python train.py --d_mlp=1024 --norm="layernorm" --norm_place="pre" --attn_scale=0.0884 --beta1=0.9 --grad_clip=1.0 --warmup_steps=355
Each number is 128 + 24 x the weight over the matrix's rms, rounded and kept within 0 to 255. Layers, rows and columns count from 0. Numbers have three digits each.

# up: layer 3 MLP up, 1024x256, rms 0.0459, rows 920-1019, columns 192-255
# down: layer 3 MLP down (transposed), 1024x256, rms 0.0273, rows 920-1019, columns 192-255
up920:098155123086091142160096109130088111082172122099111099156110054122149107112163127111158153075117130124134151176155111137112145089109079119084090140187105134098137177166090165127171081109179179
down920:167114145173105113117138132137157105106174134144129144079143154109145144094118113119164099138140179132111096136089087164167107118093173106103139103185111126113125127151160118078169141124149102
up921:133108123144069134141129073107114106130095107130111113173111113098114108126142123135129093115104121148115088125140150107147090121101137146171143120165133156168120136135101150095114092154133126
down921:150129115195143135052186153103121092186088096103119090131116113105131102139144144103102104139068145135097184133133152139139110139187139136155143126158114161123140141122129113144147136121051123
up922:119116151099139128103109176130155144127147124127113138158092112123157082135149146080167128135108131129117122168129155108105119136153132112183155131120148129121093104118137134136108136108170162
down922:083121117147098137119132133150129118120126147163137134104127121118095158091124133139094127134098091122147120110170119128132162144127130133157126114156132158131153117097162102127121126136128096
up923:134128077133142138104120143109190124125097096118142140114100158124123064155134076145152101123161092120104105167162118170116145171116141149107094153166136114102108137154119178127173112140187118
down923:130105137133190086116149132091164083094109133126145111091098139133090091086161161122122160139118140130149141114117120171117127149138134130116109100132104150146078150099152138108167085119142143
up924:125133132134128116132137126135125123129121129136136129125124124126125133137130132126135125132137114116124124135124119134127131140132123125131122124132119126132133130119133129125133124126132140
down924:131126130131134131130127128128124126125126121134129126129123132128131130134131128123130130126126123130130136129130127126129126129124131127131126131128129122130128129137131123130121131129121125
up925:144207120079174130130163102135155167149102155105100143121156176125158132155113140089104150109212139111135095116109087145125077076096122114127106164097099116193089126112124161115130144146107119
down925:163121089109124146166151111148205110119093145122134131080130176167120128094134120118113129124147109119135106143065131121092129138104106103143135097104079145168122096044136112100145147105095146
up926:119125121130126143125130127125129121124120123122137122126132125129121131131127125131126119133129126123130123128129127124132134140123124130125129134128132121129130122138125123123126124130129125
down926:128131130129129127129125124122125130130131131127127131126127132121124137130129130130129126119121126131130134127125131130126124126128125128132130122132129127125126128129130126136128123125128127
up927:080144166111138150139150129138168114119135118140112125120155103142120112121120105119179118098125138146091167079083150118114082116120134144141108157120100118136121114134156168127142130067191140
down927:147148136115134141135129150077126117127131164123132130133087127123130132107084142140139118111138129141161131139160150117114120138123141120117110156131145107143170106078138096132139121103111100
up928:190136115086178160121155140092118140174116089111116072072207123217133115137114102134069097113150194129105086097137126112103087126145119111122091122118110186136138123132152145118099114167110136
down928:108192108127143077115147113113125091176109168125158136146098116086082102149126161151146190085160162144135132108098139149090153125128125098130119107123134199134146133115167165102128124107140059
up929:147111115106096111103109129073152116195123126110117142120159158126151124130140141162118134113192123121092147177134160149114123111123118161142162134135136122181053080093146120151173128150125118
down929:129117081143111152154102135110159099157168107150144190176153177096133128100114104123106125083162133135167138138149104148121109128101147136122127097117150122120147089146128098091115133147153088
up930:127131125133126132125133128120126124131117135130129118133124132131127122122125124135137119129132129131129124131132131135127134138119122123133134132125129124136127131131127124114128130134129133
down930:123124125132129133123125124128123127126135133128132126128129126125132130125130129126130130127122125129127129131133127127128127128129125123124127136132126131126122133125130128132133129128128127
up931:151157078110111144133128134125169134161157192114118142074135131143112152163100158221115109097181095132048156182191086158131097141089135086194136160156142088064083108105142189089117140097121176
down931:133155181155137128180134100163196134102057147118135096152102141201131127098098098167074146048183054126183105138048176132158131104080134132102115136059148118140151123075138135094125148087128132
up932:133121127127130128132135131133127134139123133139133138131125128125132131133125135134138125123142124131127131129123128133131132127132129128127124122132126118126129128126135125128134122129125126
down932:128134129128124128125126134129126124124126128128127123130131127132135125127134120130126128129130131127124123128132125129133130131123128124134133132126129130128130131130130132122130131126124135
up933:161144135132092165105075146126122140124129170120090121126123140156164140166137086134087104129106180126089169135176141125113115142129122100128116142128102132132109112132171140122087127152149115
down933:088087134109091146139122128118099112130140131173168142125108127150131121115110122125102110120138110124097137122140134154130119139132105086117117159161076142127128139120135098132144125106118145
up934:104059144137170138112180076102170149076151101124123122131106099135119103157090083121204119126043153125140147167084131178145120148157098119113115125136152106160159153153163151065111092128161167
down934:051068177122129147171128124204110157097135152153095178087062121147141135123078148101117161089141169132154171058056164147138101180185135142159138181072129112091119157123127116108163155113104110
up935:128116112131121114134137127137126141134118137100118116135127112128117124130119131129138140114124118064140122136130125113147120135111137112118132130134150122132130137125141135118128122145139139
down935:132126136159138127133137110116121119131137126147122131130145131132123155103136133109128118156105132163122117119122133158130126149148130127130132121115054130137141108110130106105121136113128100
up936:147172108110150111146143138135105132118165153108098135127126122126123083147081100145138130125080068135104118161083152116114097127111178134169148171145138142111123171166132140128140140092137115
down936:160181117119128113096148116131144112141156126121134131170107160118116142178111160116170142152085143124130110144142145135129119116149121112159114179106127067131132159089150125138145131095117110
up937:114152112115149133136127143140121162143109141112118115105157139196162167154139112184172129078139118126125164133133155111114112051098139114123138125126128103132141096159140115110134136118145137
down937:144130111142110142147142156084127094201117113112102083123139124113142131153169146119087103164171104125138121095115148123121154123128113149104095098115121129103142102113097134167134132148122099
up938:125111163110087156147154177127164116073126135124112092117169087132142073150118106121088175117134154131152161114153134121160117165147153121149104115129108167147122068147118166096108103123153189
down938:124106091124071117149098122124098111148125126134133130092099123148134102143114135136121101109109115131100104153132132107135151138117117140113142141147118098128139124108164099127128131135120082
up939:104165091115145126104079169183111153117132139120111136101154092129140124127155118188123139127175104135140065143114143108121158112087146120176130136201114131138117187117126098056188097148112087
down939:123146125124102095123123146169101128123114118151134065146155105152159124102143093107131142099122170145132160137086135098147124101121118162150177103137124055122173174172115083125141114139148134
up940:145136125115155158178097103121108118092129128131119117135078094101126134157145149146129104125130157131142155090139145152094068135116146112133110178220116181156108157116117108087166110130112126
down940:099082095133114112152083109141098166149172104153151098081152099169151179129103116096159121087118174150127159117114145153132135109141163122065126124186130095076137144132110133165138177168139115
up941:130132132137125120133133127124133138136126116119126128141132119121128134134130135118127130115128130128128142134117124116117133132125121124131122125137131120135129126138125126130124124135123141
down941:129131127118133129124127129129131126129121122132130126120130133127132129131125123129124127122129124128127131127128128128126124129124134128133130122128121127123127125126130133117122130123125127
up942:130145161095115128133155149094098113084093102128091125145103110105114090121122126120159173081123135120149111188145115126143126156175148114156159173123154124142150118168087132143166126173148137
down942:144136124143120131101087115183116139123154144128133119142107181149142129145050162123120121118069172122122140134143121120138124130143121097095122125130127120134119128114145116102162188126121158
up943:151164138113142180177168177126122147103136108099089082113182125162152110153120148136107135094116132145144103101107140117124093144111092155123088183132122147178116135148140192142184116101136133
down943:139155143142106136123164150150152165088116123151082170130139152136135132161099179121159183062127112150099136128162147140124079155164155061138144108141081136184137122080142106195132146135164095
up944:160158097121083156125103120092137132119148157142114122095181122166131123101127093159082115129185143148128094118152147093129139066086147150128186143178120143131110207084122159108129069150115121
down944:091165182143162106091172151086141108138143108176106138112136157126119078196108094103102076114099149148156119090119140119149099143162162196146138155106141110195114183185130113050110135148122168
up945:114137135102116121137086126131122126150119138104088110157198101134114098121126153136172148107190100106166154110134123139141181155143103139070147126101120110147154108134089117126176109132148105
down945:140167071136162136138109153175134143135127129130164176123128138076110149139153114129134100099149141134131105180106099069138126066130179090129108110151129132134122088105071069104145135113130165
up946:084111186111070116129054134096099096160134141130100151108126049121119095176164124122104112109139182136083117129163145136101125182142145150157150154152132155134144166137139130118211073173149098
down946:149195119138135129107145199181130116104166154126136147138139075207132211189087074148117109107122142122140127147074152116090048142154128090171155107167122097171092173162155048134095141131089222
up947:106059147099131141133085084099064132158151095111121129125127092098152129116125078098150103120091163133104141173150100143115139109097175134154120127154147139205090152136159161082134150145091158
down947:156131093168114127167146129115161132127096141169168146087096145123111148088141145110159110111094093142092147154155106121151100103130116153115132179120138094157155126162134078151153142147127124
up948:141116127124154129096085111108075138118128087123103084147106070082133126159137109126126132123129188117126121147121152120126086175125140131137147119141125146137153103138166153105169133142197133
down948:125129128148129124137142128147077093124158115120111123151136112111133106116165149069126105116117103125109155128101127124126134083125135121125150131183131133132137190169095123164150081136121137
up949:115123123124123131120137130128128120132130128129119140129120125116134131124138125135130124132136132116136134141128124120124127128131126118129129127135123126134128125122129126127123132135118119
down949:127128131127130131133121127127120129130130133128132132127135128130128124128130128126127127129125131129129120123133138126134123128131122126129129129132126136126127127124126137133132127127133128
up950:129128133134133128123121121124132116123130125134134122128132132123126133132119134131126129123115123123135134134123122116133127121129133123122129128137116131127133124146124128135127115132125125
down950:129130128125127125130126132127127137124127129132125131126122124122130125121133124130132130131137130127129124124127127133129134130128128126126123125122129140129133130123134135122130129127126132
up951:127135105124145123174138133146142163119108120125115151121133134109127101117140148142139134107140178132148110118122117129125118128080119116119071151153126135111141145147109136130104109109107122
down951:132127161148118126129150120129140134116104169136132148105118128161152133127128127132136094105166116125118153123121130124132129134140129136128120128110104113126137109151130132129132135141112147
up952:177151078087145135113155067146091150108156089112116133162097127092126086121103123125145185094139134123130101154083141128117111093123087178107134205166134168128072147155121118083117131103138140
down952:086110151125141112115135119135119132092147114115121153156103128083101131127152073159206104105121139122103123167120110143127121140089114139125116143162123133128123144095125093128116165153155108
up953:132132136112118137137112131134148107115167133113132149145158075155135115137142127135084123160088118136119135134162113161108074137125122137112121138132122135112095113136115130126127100164143160
down953:117099097174112129128128128104135128129109137102131118141111171150137155124131110100160133113137138113136129139115112140101142149120131120124138160141114143154148130106119133136111130110111140
up954:143146141150078135137149106097153097100132116127095121147138133087137126141144097172160124113123100124155127141153173144140124139112158148109154137079119145126132163099163126125092137120151137
down954:131134113151127110096122133136154130145105153130159143128125143123141114147143165134131167146116142128140119110135121127166128114119127138120152130123118123118128142132151115120099128159135103
up955:129101161125123133153128108154134120134116112122111113145176185104117122117120144078120157114121120113107076085136047124069132105173125149079114142111114156129119164121162166106106124155067130
down955:105123120090133123125119082149166131113183116113176099106130154113143108115126090161166166099172116122184105151122147121099126138121105109178154138126103097123131121150129123167089145113112129
up956:213143124142143127112119171114172149168158107121109138131152155147126120138153124138118129121148152124118092138181105140116116086104168118085142103149137164157106141105119159148080134124081107
down956:154161095135096147104033156150164139118113136142159129116129164147138104121129130121139144147161109121151116155143131123125130145133117121160139119088090131088157165147128078125074165106118117
up957:126141117125140118145136122143141129131131121117134140127150119102121108133127129133123129123122144135138137133123123123108132111108115127139118137142150137117129137127116141125121120136121110
down957:120126126120120131109117145122122131123116121128129119126119129143147140120141127131124124116137136116132130132128137141129137146146124114126116119122106118156144123127137116123128131113126130
up958:154106142139082161119093140094120161124156135127108164116115118149128121151170171120148138099104213125154144135121144141087112140114148133119127147175127158173146168084165145092123135137186084
down958:128107129065138131105113119113106145111128118152144092111157127131119078139132125117147154139151138121131104087103104107142150110176148141131104162140182120166164082122129091103175105107118113
up959:095143190123131142060206110110101148140155136124106085154139157152127104117111110145116126169065144124129101132187128132122128172095136156100130131070151159113038097088073159117081132129186139
down959:169078112171110121084151113149083098187100066164134175133117129124143142163149153118150144112152115129146139161149144109153183163156116109065137143117089087151136150116153072135138131159160123
up960:178102144117160165128124153119099137151089082153120158129160171087136122107153170120108143128143127121158087162146154124200118098125127151174162144141124131133112146133109172123129085139132111
down960:125101160164129102174058139182067139125139131120079151086163195101149139145128094107098111121073152141131096142121154160130130111088135166176148150100143115172105140137124122121095129113155099
up961:138131117068098118096059096121085123121130111112084148159178115115182117142162111135159141074134150134119115132101156107127133108117139160136119129156108142141115140174127144103191102090171162
down961:159157107156077140119142132093107131112176132175157123122133097127128123124132111146144140111119144143115135120125139142098132120117139108139125113149120107075089151145146123112195082121142150
up962:118147102140155112129094137147092123082121105116118155160093095108142144123141117133169127141105114123133134158139122130118141111091129118109115139152094174129124142141116133127125134133168154
down962:148119107049140145146117088136122138131117103108105153160107144149121120087169111110093168158091118153146142117174096137142107100148134129113104103078128139125175121103172117054121102101163105
up963:131098137133117125092108106128154125127130142093130117128136126133133145145126136126146148136156108117128138161154165160150141156098179119097132115096142160090131161124118135116103120199121117
down963:155145093130141122132123114133128124104142124107152145147126161124132141139112145128118132151088138130114137115103134126148123126148110126130141173127156142131099143149114131132100124102138091
up964:130118132131134134125135135132126117125126120122124138125131127131129131114141126126126129128133128116128134128128131124111136135128134122138129133129126132129131129130123130125130138131125136
down964:128130127122125127122121131130124128131126127130129128127127133131128124129127124131134126130131126129123128124125128132135129131127130127125126127130124128122123125132130127122131127129129126
up965:133118128134124128132127131121126128123132126122125126128114130119140142139125124127128123129132122113134118126131123144130138133132131131128124125127124126122130127123135124130125132120127125
down965:126134125133128125126129130127124127129131127134124131130131125122129119130130122129130132133125129133125131129134129123128126125120124126131125128130131125129125127121126134130124130129123124
up966:134132069128161134155126129103114118085135105111119121094104083122153143116110136142161170104116140124125136146113147114162099153094095113125094100134134114130141105168108151181135136103186141
down966:171123122099181126157074158130119121151113084133085103117164149139129080133141098147148101162147153146182084110108099117063086110176115105111090133135130150131142123116152095132109137181133183
up967:128138124134130128134118117136139135135128132138132127131137127134121130134125131131124144124117125133120135130130128115124120114139120135125124122139132131131124132129122138128123128129129124
down967:132131124127131122127133129128132127129126120127129131132129124127130130131129126124124128136136128125130132122125126124121127134129129128133132132123129125127135131128125127122121123128123128
up968:142135134115141119138135147105141127140110148120120116141131130098148130148133114159144132148128125121108115119140110119118099121131122124109141180123125158123118118114152109116113102142129136
down968:123126150122134107100148138127145123092121120133112146134135146130113136096131109114136141146093136146149151113154112135132127147128138124131142120152120130122142113091133101136141145142128120
up969:122167139097153136132146124150142143118113126132128128128153101137127110122111125120111151120105161134123123137148117140122110112128119111117132148144137140129119144143115127128132113151152157
down969:167094146152132123133130124125132129149130145117142125117117150141146146143123101134155102110136111124131141116115134108143147125126135124111135108142115103118137109098131119117120126110109120
up970:100094138126115151122103177142080167105112112131103098168094135148125152130154118145088126142063122124115101198234131130110061119182113123136116115133137112130122155101118126094148098203105150
down970:128122129184148137195153121187126131196126103142143143065153112160158146139127122200114143080130118113077113170114133128191130126123139113072136107130135117110129135092132169107123101101100139
up971:132144109131112141142136121129093191124141111108103092126193067160163132130082178119135115131160146105094108146132094111119042156133158118103144154162109181080173199151146147107084142133120147
down971:122160150122109105097105143162118196125084136121112153071197162152140142154073066131161129079178080142149143121170137163139126155100136171149163133127105143168110124168176131072151159135145140
up972:055099198111106149125113156153144153105139122138123124160083143106127098128160085167160131134119086127119092200111155149074112166080174122148150150205122158168057118139111109083142117144127114
down972:140154112166142135110118139109152075122144122136151154148139139123135128111168091143091150112107116140172156047165150141155158069137131144131111117153121141105118132174117122119097118123106075
up973:125105142110123157115153178162128137112102066137135111164126110103136114109109109106129148127166147129162119121104122098111107146157100131165151145183129136133131138123100117078139147181090189
down973:105162149125078119146101128092144135136120128137150163039135139178155151137124121152144126113143116131108140098142145133139143121113131129094125148111127100137148133089113119140124136117121115
up974:135127105145123121083063099132132122104091177104125117174139057171115154166129119168105128116064106139084122145178132113140115102131158099160170110131124146100155155127147148133156141166105153
down974:190136154113174126164125182087154097162121154101077191137135100151134118116073107090158105125143159135093165147122084134107092172117117141163129132132160128141113099122104181063099167120195176
up975:139098089101109145119049160152081137124154153099120113095190088160147126146121104117130091120175128122102152093140176112093148127075150137140093156152116164169136181182143122046183113138109165
down975:155115095141130080160128166142154180114083102108164111131177103054102090086171148163159156184115168103147114162117135106101119090152142116154113067181091155115089097151161104107133091119137102
up976:131100155088118125200150142101150104109093140109111150155085152082152101108125179121156131134129199150126154126117171123117097135138165217117104133095123136105118085096154140100119086175103127
down976:112133155163083185083156106139131104103128123110152127150123140131140143135094115051091131153144120136089117155136117124134140066124129172157154142083141098136136128149132156139117153145103100
up977:122131120132127120131131126125125128127127116133126131132118118127123132126125123131135135135130120116131123141120132120130137131120132122135125121133123122131131133131121133125130130138116129
down977:127129128124129127130127125128128126134132133130128132121128135126128128128128132131132128128126132131131134128127134128133124125132131126132133125129115128126130125120132132130127123125135128
up978:184099089125088142106085176141106083131146124133117173103153133102114141141144186087073116118070117132117099149237144141083174081109109125186092165143129164126143155129106122161193109144154172
down978:113158093098154146164168141125166171136130111156136126171111116122123130111123073133112132114093118119119144123130141146102072120132112134116092109107088058141109129080139166184088106159165183
up979:121138133113158133139092126107116113112129132119119080103110108149109094106061124108132094141132131133077155083166107128113152177144125123128138135173134140125134139137163175085154134141088143
down979:126117152127146108090132042148203106113136127120119131157093156121146081117099095125142113121135117134169180138126124127103150082128122144106091103141161151062146154093147110128120110127146160
up980:122119125130127124130120126129127128126125111130126124127124126133122131129129134125121129129129131129127130134129126136139129121123135124125132129130137120122127126125125121124125129132134130
down980:130131129128131131130128128123130133131132129130126125127130128124128127127125129130121126119124123125127132130128127127125128129131129132133123124126126123128123124129128135128130125126122124
up981:123159132117158170125101161126158115126076144143112169130130153156168136159102156103079081091114139114117099119157088128131114111109110141154074158095112113122095086079148163183154132131170080
down981:066119095131153152145047094154161172126177118124171185132137173094174120090089151178147117063055182130077192085167124107147074158035108139098169184199086096114118101117112187154120148135206093
up982:118101097120109128116129117126166170146084106114099097141161138136123108168124114092136117129157080123132106153156138124124134130118160096108137100108119154112129133148105145147083120104123130
down982:105122122135127150131134126129135144121144127146128135098148149136139176126137125143125119137117146122127133135127134152126129135135117126117110118069126123134116133135138099141153160133127122
up983:092168199107134130090171122140119079040127122128100097196066077131161085153136128141170180170037128117141119064117169139149079132143135168136125126094123163147148164152132169103153073108235131
down983:132072092078178081084095069166116113162075101098147109168140144098166107188215186092164120106087156120097127140171136134160122145138110128096133102139095097114112073103135160105159112185113087
up984:126137129124128137130132130129130126132136133125129119127135126128120123121124133128125136128118128126131134143127131124134132126127125135133135131139126131127121123131128120132126135132117121
down984:127123130130125122131125128126129129132127122122124129129129123131123130128129131128127124124136128124123123124125127131126124135129123128133134127121129127130129131128126123130128122128130127
up985:132128135125125135128124131131126140122130131132129124118128122127120126131122130111121129125122129132129126129122132128133124121130124136124136128123129136114121123131125123138131126120139129
down985:129130126126128125129130125127132123126129123124127129127128130131124132124130131129130130131132130127129126131125126126125125129131134130124128127122132125134135129127127128124126134130124126
up986:098122144140123134098112113142093141089124105133143149156107074128145101148118084110158124120069128116147121163127130140139138181119136133128108186188126136120149157124121109128155127182154146
down986:089113121098097148147075159170117119094064145116136117112122138100162158060147127113098159143143101108130172162103152153129133098107085125104135154072151128133128108113167107076140139082147101
up987:130167123092124130092078159146119158140128169129091106059197100164152142121145121142116106095154157126078127130195155120110142144054170089192115145127118175144140140164130123087122150182105138
down987:117146121057100112157158096116109114177204130095115062161148069118097108146090149128115146145080126122163217097101203136140070071208132082068143094142132104070120135159118135144173175065095127
up988:131138138129132131143141131136139138135137124115133130130138120111115121132132131120123137125122130134138140132112115118108127128108126121141116132135145123118121131130120137131123120128126114
down988:131118125126125129118119131121118129126117126127132126118125135141130126122130125138127131124131124122131129135127137133134136136131132126127128133131118131142132123129131128124127130125129128
up989:119121158126158143115192142116136115113129140111121117132118117137134102110083140151134124127110138123127122141055136118152097142131128130139119165120130140138109144161129133122115121157130160
down989:141118140104169138142153128109156152097122120149143144118099138139135119126124124124136142138101131133133152118108124127124111128146113137114110136113146117139132137128138128112142141119125111
up990:158149137113126134130140127136146138121111126141133132143158103142135113118136126118112165138146126145117132157143116129101090122133128135130110141155153148123123128148128137142128113141130151
down990:129126128145146112124135131128131120129132130132134123121118142132123139131128130149136102118120136124137134112118134129157154137128128122106152123114124110140159122116117118119126135118129124
up991:129122120130131124130128126125127130138127131127127138120126131129139127126127129133128128132133128131122125126135129137134133136126140137129123126129140134133127129121122123120132135129127133
down991:129127127133129132129129128128131126127128122126129123132130130131132130137124125128122124126124124129126135132130126129127124127126124122128129130130127122128126133126128125130127126127127125
up992:115129097118129121125130101128143148122134162058091068113130148168142114152100138148114150091126133110112136110107123102171113093114076128132112136088122115133135133148158145145154133116126122
down992:133138096133125124120116129111100127149128121149158124118131120171154145104136131118125123131144122070130140136108125152127094160122122108121106163131120107129156093125147149127119156141131095
up993:130106128141143125083146113113108109131131106128132115165126133108115106130113126124145119136136124120113117130126131131128122105109134102087132111122129113132144123143107125114137140120119133
down993:125142118111106149155124146155135141133130144132143142102122138147123140114139125120119130125120137120130138109150119129108134144138119137158114154121116138119108142104134130142133126140137103
up994:162142095104073133104103147073096099145102112139128165154142101130161173119137100136074129122137146104126135190137166129078084131123134140106168134144125097084111114139192131098132124171145117
down994:113162117135161106135153155134128112098102116131118124145149128102088175100117130118134106143136115146178135197128109110101124121140115086131102123174133106123171144126122114114107171156100104
up995:099165142102148178139150190148157104098125096118129125120087116173161178090128181070124123123108095100127116095156118137141134125081082095171087119132126127151141100138106174142148117153167175
down995:154148108107133133137142100156138151151098116121140116115103185116120161109149119164148112129151127127122132151143122112102141192170127079105131126138147152068132086104131084095066159120114119
up996:150148128093183152154142100146109151094141131124104102121158111171163133189153140165099157111112081117160103086134176130102060077104139133126146133162118099182121116125161119139113139099171147
down996:143145128102095119153147153100122110140114114148103124155133121172142144126131092077137162097113088124166180072137149133157126088096162128151151118107120162126150099118099112148121147093130156
up997:100147201117105132100116117153100092057121078129125113213064147090155059120157127159141153124122139123129062140113139105171110147113127178113118212165108145113112143157120118141137152159122167
down997:105150091180032117099161121081168109133131159104148137123137173118103131153141136092122124167171083118143125086091178140081095106113155102128179126138121170111087071080131149115052149101089107
up998:155114137142053137113105170100082109119137168128110128123114105108114079155122100086073138172131129126153101162193178122079119127156146107150149168137122117140102190125105132085112131123104145
down998:119135133146146087160117108104113119141119119121174104144108136154103137109116114157136145130139131128124126122137119127131170124103135131110137134140142082138137140123108127120141077153125141
up999:113133117092130135086170130113120115169089137129116161148153144168181124131113149131103133155148125109115132154130129116122115186117101158148161157093118120156132144147108183066118161168097133
down999:123139115096100125112139113134097108123077116089124146092101217136157098109144129154096098122101135142123162100125133113115144129167108155146189141127140083122153165122088138146125131132117128
up1000:113117077073112148096086140162071137158112101106126128107130056143156130151116183158089117153167084144118131088192113088144114097129160104209170094124103128108144129112133156111146157107090097
down1000:144139172132162134134127094120149096098186167141118130118137152140125101136089123145148124124109171137125115078096095113066093118143122161090077138138099086122101186089113127099197143143197171
up1001:126142173126125145114178120105151133159116138115099124139120204131125069110133198126124187153127138121133128125169149152160130142161149205083135135093138136125010102121097147109097131120095106
down1001:117145145145162098146078112136122141106126119094134083058161156111101078113102111099156105135149110138140198132135122136154149119115206079103118183095115100131156160138164120085132135099153119
up1002:094141124112117136131108093105146137157120149070109073126132108167132121158108132132122119111154112103120158115118134109157125106082120141115134111130141105121145149136141174123141120116106110
down1002:142124106128101119137164123134128135126127118134145116131134118128153131098140131119130134144150115069131154145141144163129120165124144085149120138126135122152142121117128120134123132150122089
up1003:130138137091146148121187128139159153090099109123108115151124115136140088106098118117143108142143103124145158102084155136146115167150132107094115114121132133154091080121123124134107143115133142
down1003:123106155144158125154115125089145127093158116097150083136120104119164121156130118107138094136130116108131105146118118151091138176188137128131146118116117167113092097137108108134132118134141123
up1004:065096191094144142105156098166146105103057092124109163104128117166135073103077157108076142163125142129159171104195118147170173174132120141103097105111121130121105144097163165102084144161121145
down1004:134112069160087127140124121163138096141143170101106140200141100122127152182158146149150127088171087126119114158093126146125155127146166099122152097141124180136119092173140131129154114076151073
up1005:128113107100131129111111146145138146150113122089109123108099126164148120172112126140142135089115139099132127155122128117136126134128089139112092206139147124149101147101141139160131112138197080
down1005:114144129131160097107106130136084149135130092175135150114096147132142121117126121117130153115118150143107080114120112121115125161131102110131127129116080104178123096147153106147146139114137131
up1006:123125126133122129123116137132131114128128130129125120128132133134129122121122122128120131127123138126129130129130129128127125122124140138123132128130130129129125130132130121137139122126129122
down1006:124127132130129129128132124123129132130132124124125132130123124120124128124130128135132127130126123126132126130129132130123129136131128126128128126127135125135133129126127127136124126136130129
up1007:143109127114149132159168138156121091150114090117129149113144143123134155114102176144137146111147098118117121128121155107144135132086146167113102123169104174125133165164118130087141087165157115
down1007:107115143133111125103069120134126146139138109109170113124068143106099176115132107139093139128159129137192155142126156150115109128123129131121132132077105077134135139127100139145155141098105151
up1008:127124120135130129135133127124122137123115125132123120139119123136137123128126124126133117128136118118137129137133125130128131126123124116131115121126128128141126126129126136116132129124124133
down1008:124128129128126131122132124122121131130127138133130121119127134123130142134129128134129126122121122132129135130123127126128127124127124130129132135134124132121120129126129127139136122129128129
up1009:140156167108172119138139121094080122073124077108118130163100060109153116136154124132164124148122103133170110088112108127143111113126137147087123169160119191102148131133125121135149132110184186
down1009:099134154082120163143126096104150129112107120158108110164151127132141113143135156130151139161144177121123113131141072127101098096113102141094082086093155169153142139120139144108115121138164108
up1010:108096100089093171158124108152105104124141105108127097175116056157133132115179124130115110147091120122099152123136177131152088156129140160116118144162119133152147193128093187144200094114126123
down1010:145166139139086135137136135118176129082054157146089132133121170165121138124121149124169100116168139126092121110159135161120092158157125128095100123119125139132121117134138140101123110141090093
up1011:138126154103132138143107096175128160116135136098132151122134158138114123141142101143149183074136164132132091190175107170107139107132096135141104122150118136149114167120075119122123093147155185
down1011:137135100119159149078114148110123148115114134159136136093144154139136133157110145194155149113117126135131143149164151111085113134133108156137151079122139147109101132119118086220112157110154158
up1012:168117107089083139173118101096140146140102165104116133135178192170131118133116141138116209110131113109109114197158091131082137157149100163114167097139144092118132078128124146104129130158140153
down1012:145121170116141122133120104108111143079179157101163076096167103128120107117112134114123068141135106138143148123061134119104141066145147129139123158158183155097152150162120135135134089151131095
up1013:203209100103172127117119175095091143174171141100122135143197151156119135181114148126147196131151156123100145147116092130116116084102120126082161117149129156134126089149084170157125141144098066
down1013:159129067096149117117129124174156150134170109144163109116110122136146073112083118112183129092126103114137160144117122150118140168145148126101125186072138116135119082119107104138113132096173153
up1014:101157166088166143132138128130116140122134078116108125121138137149165104121126154088172190134141125117132173109135175128127118121151128185112079125097133135175099094167161157174096132113177139
down1014:088130133147140099107158110121098128122124112137103100141097124132153114130162125016171135140083108130185191117208165133151128103125151140106126141084129141153161061146120123128129121088187121
up1015:126124130132130124125130123126126130128134129136124138124128135131128137125131124128132125130130139126135130119126126127112134133131127122130124124131127134128134126126134127125132123129121120
down1015:123136122121123126125126125126131133124123132131128133125129131132131123131129132126131130131132134127125126124126127126133132127120127126127134132134123134126128128131130128119132128128138132
up1016:171135182108155125082161168126094132146137117120107136160159085139129110156141138138132147113150162143124107140155123109120118123136113150129116126139108172156100122076081111177138086165232141
down1016:111157071169133094129151138144102120131113147110138129146144129152135136144124120140174172163114146138132097141111139135097161104146129116125160100142106098158158158108102119119120106136125126
up1017:111130116109147142133096181134085172123142119117123146118134088136191150124129162089136153110088163116130132154153077121137098108081099115186083133090104125142144131145119153163116140124140140
down1017:103152156124140130104111101143090108150153101136122148141116160111099127099118093099137105119133124126067185120166165098098108114113154103143151135154121151150124107118112117054171124161124114
up1018:163158136117096174145092136135080101113124133119107106137174135127139143135155106149140129072130127107094122115169070127102096091130134096138116155177128154104112138141065184136121088133147134
down1018:166100135111131124131138132145148152109108136124089068113096113117125120154135115144172118144094148142124132136083113134084131155168171133121148075106134127097152124178139102118103125129147156
up1019:111146113135083132095097184149158164136098141119123135129152118137126150122105093141108090152125113136098104172134120132112106124111160114175124131130143117168049111103148105136127148177107139
down1019:123133098160093130132153129128115115121155138132144139099140145106168158115110099192130094090146109121093094129129130127136119099114137100117116119140090123116163123128118115130152130111130124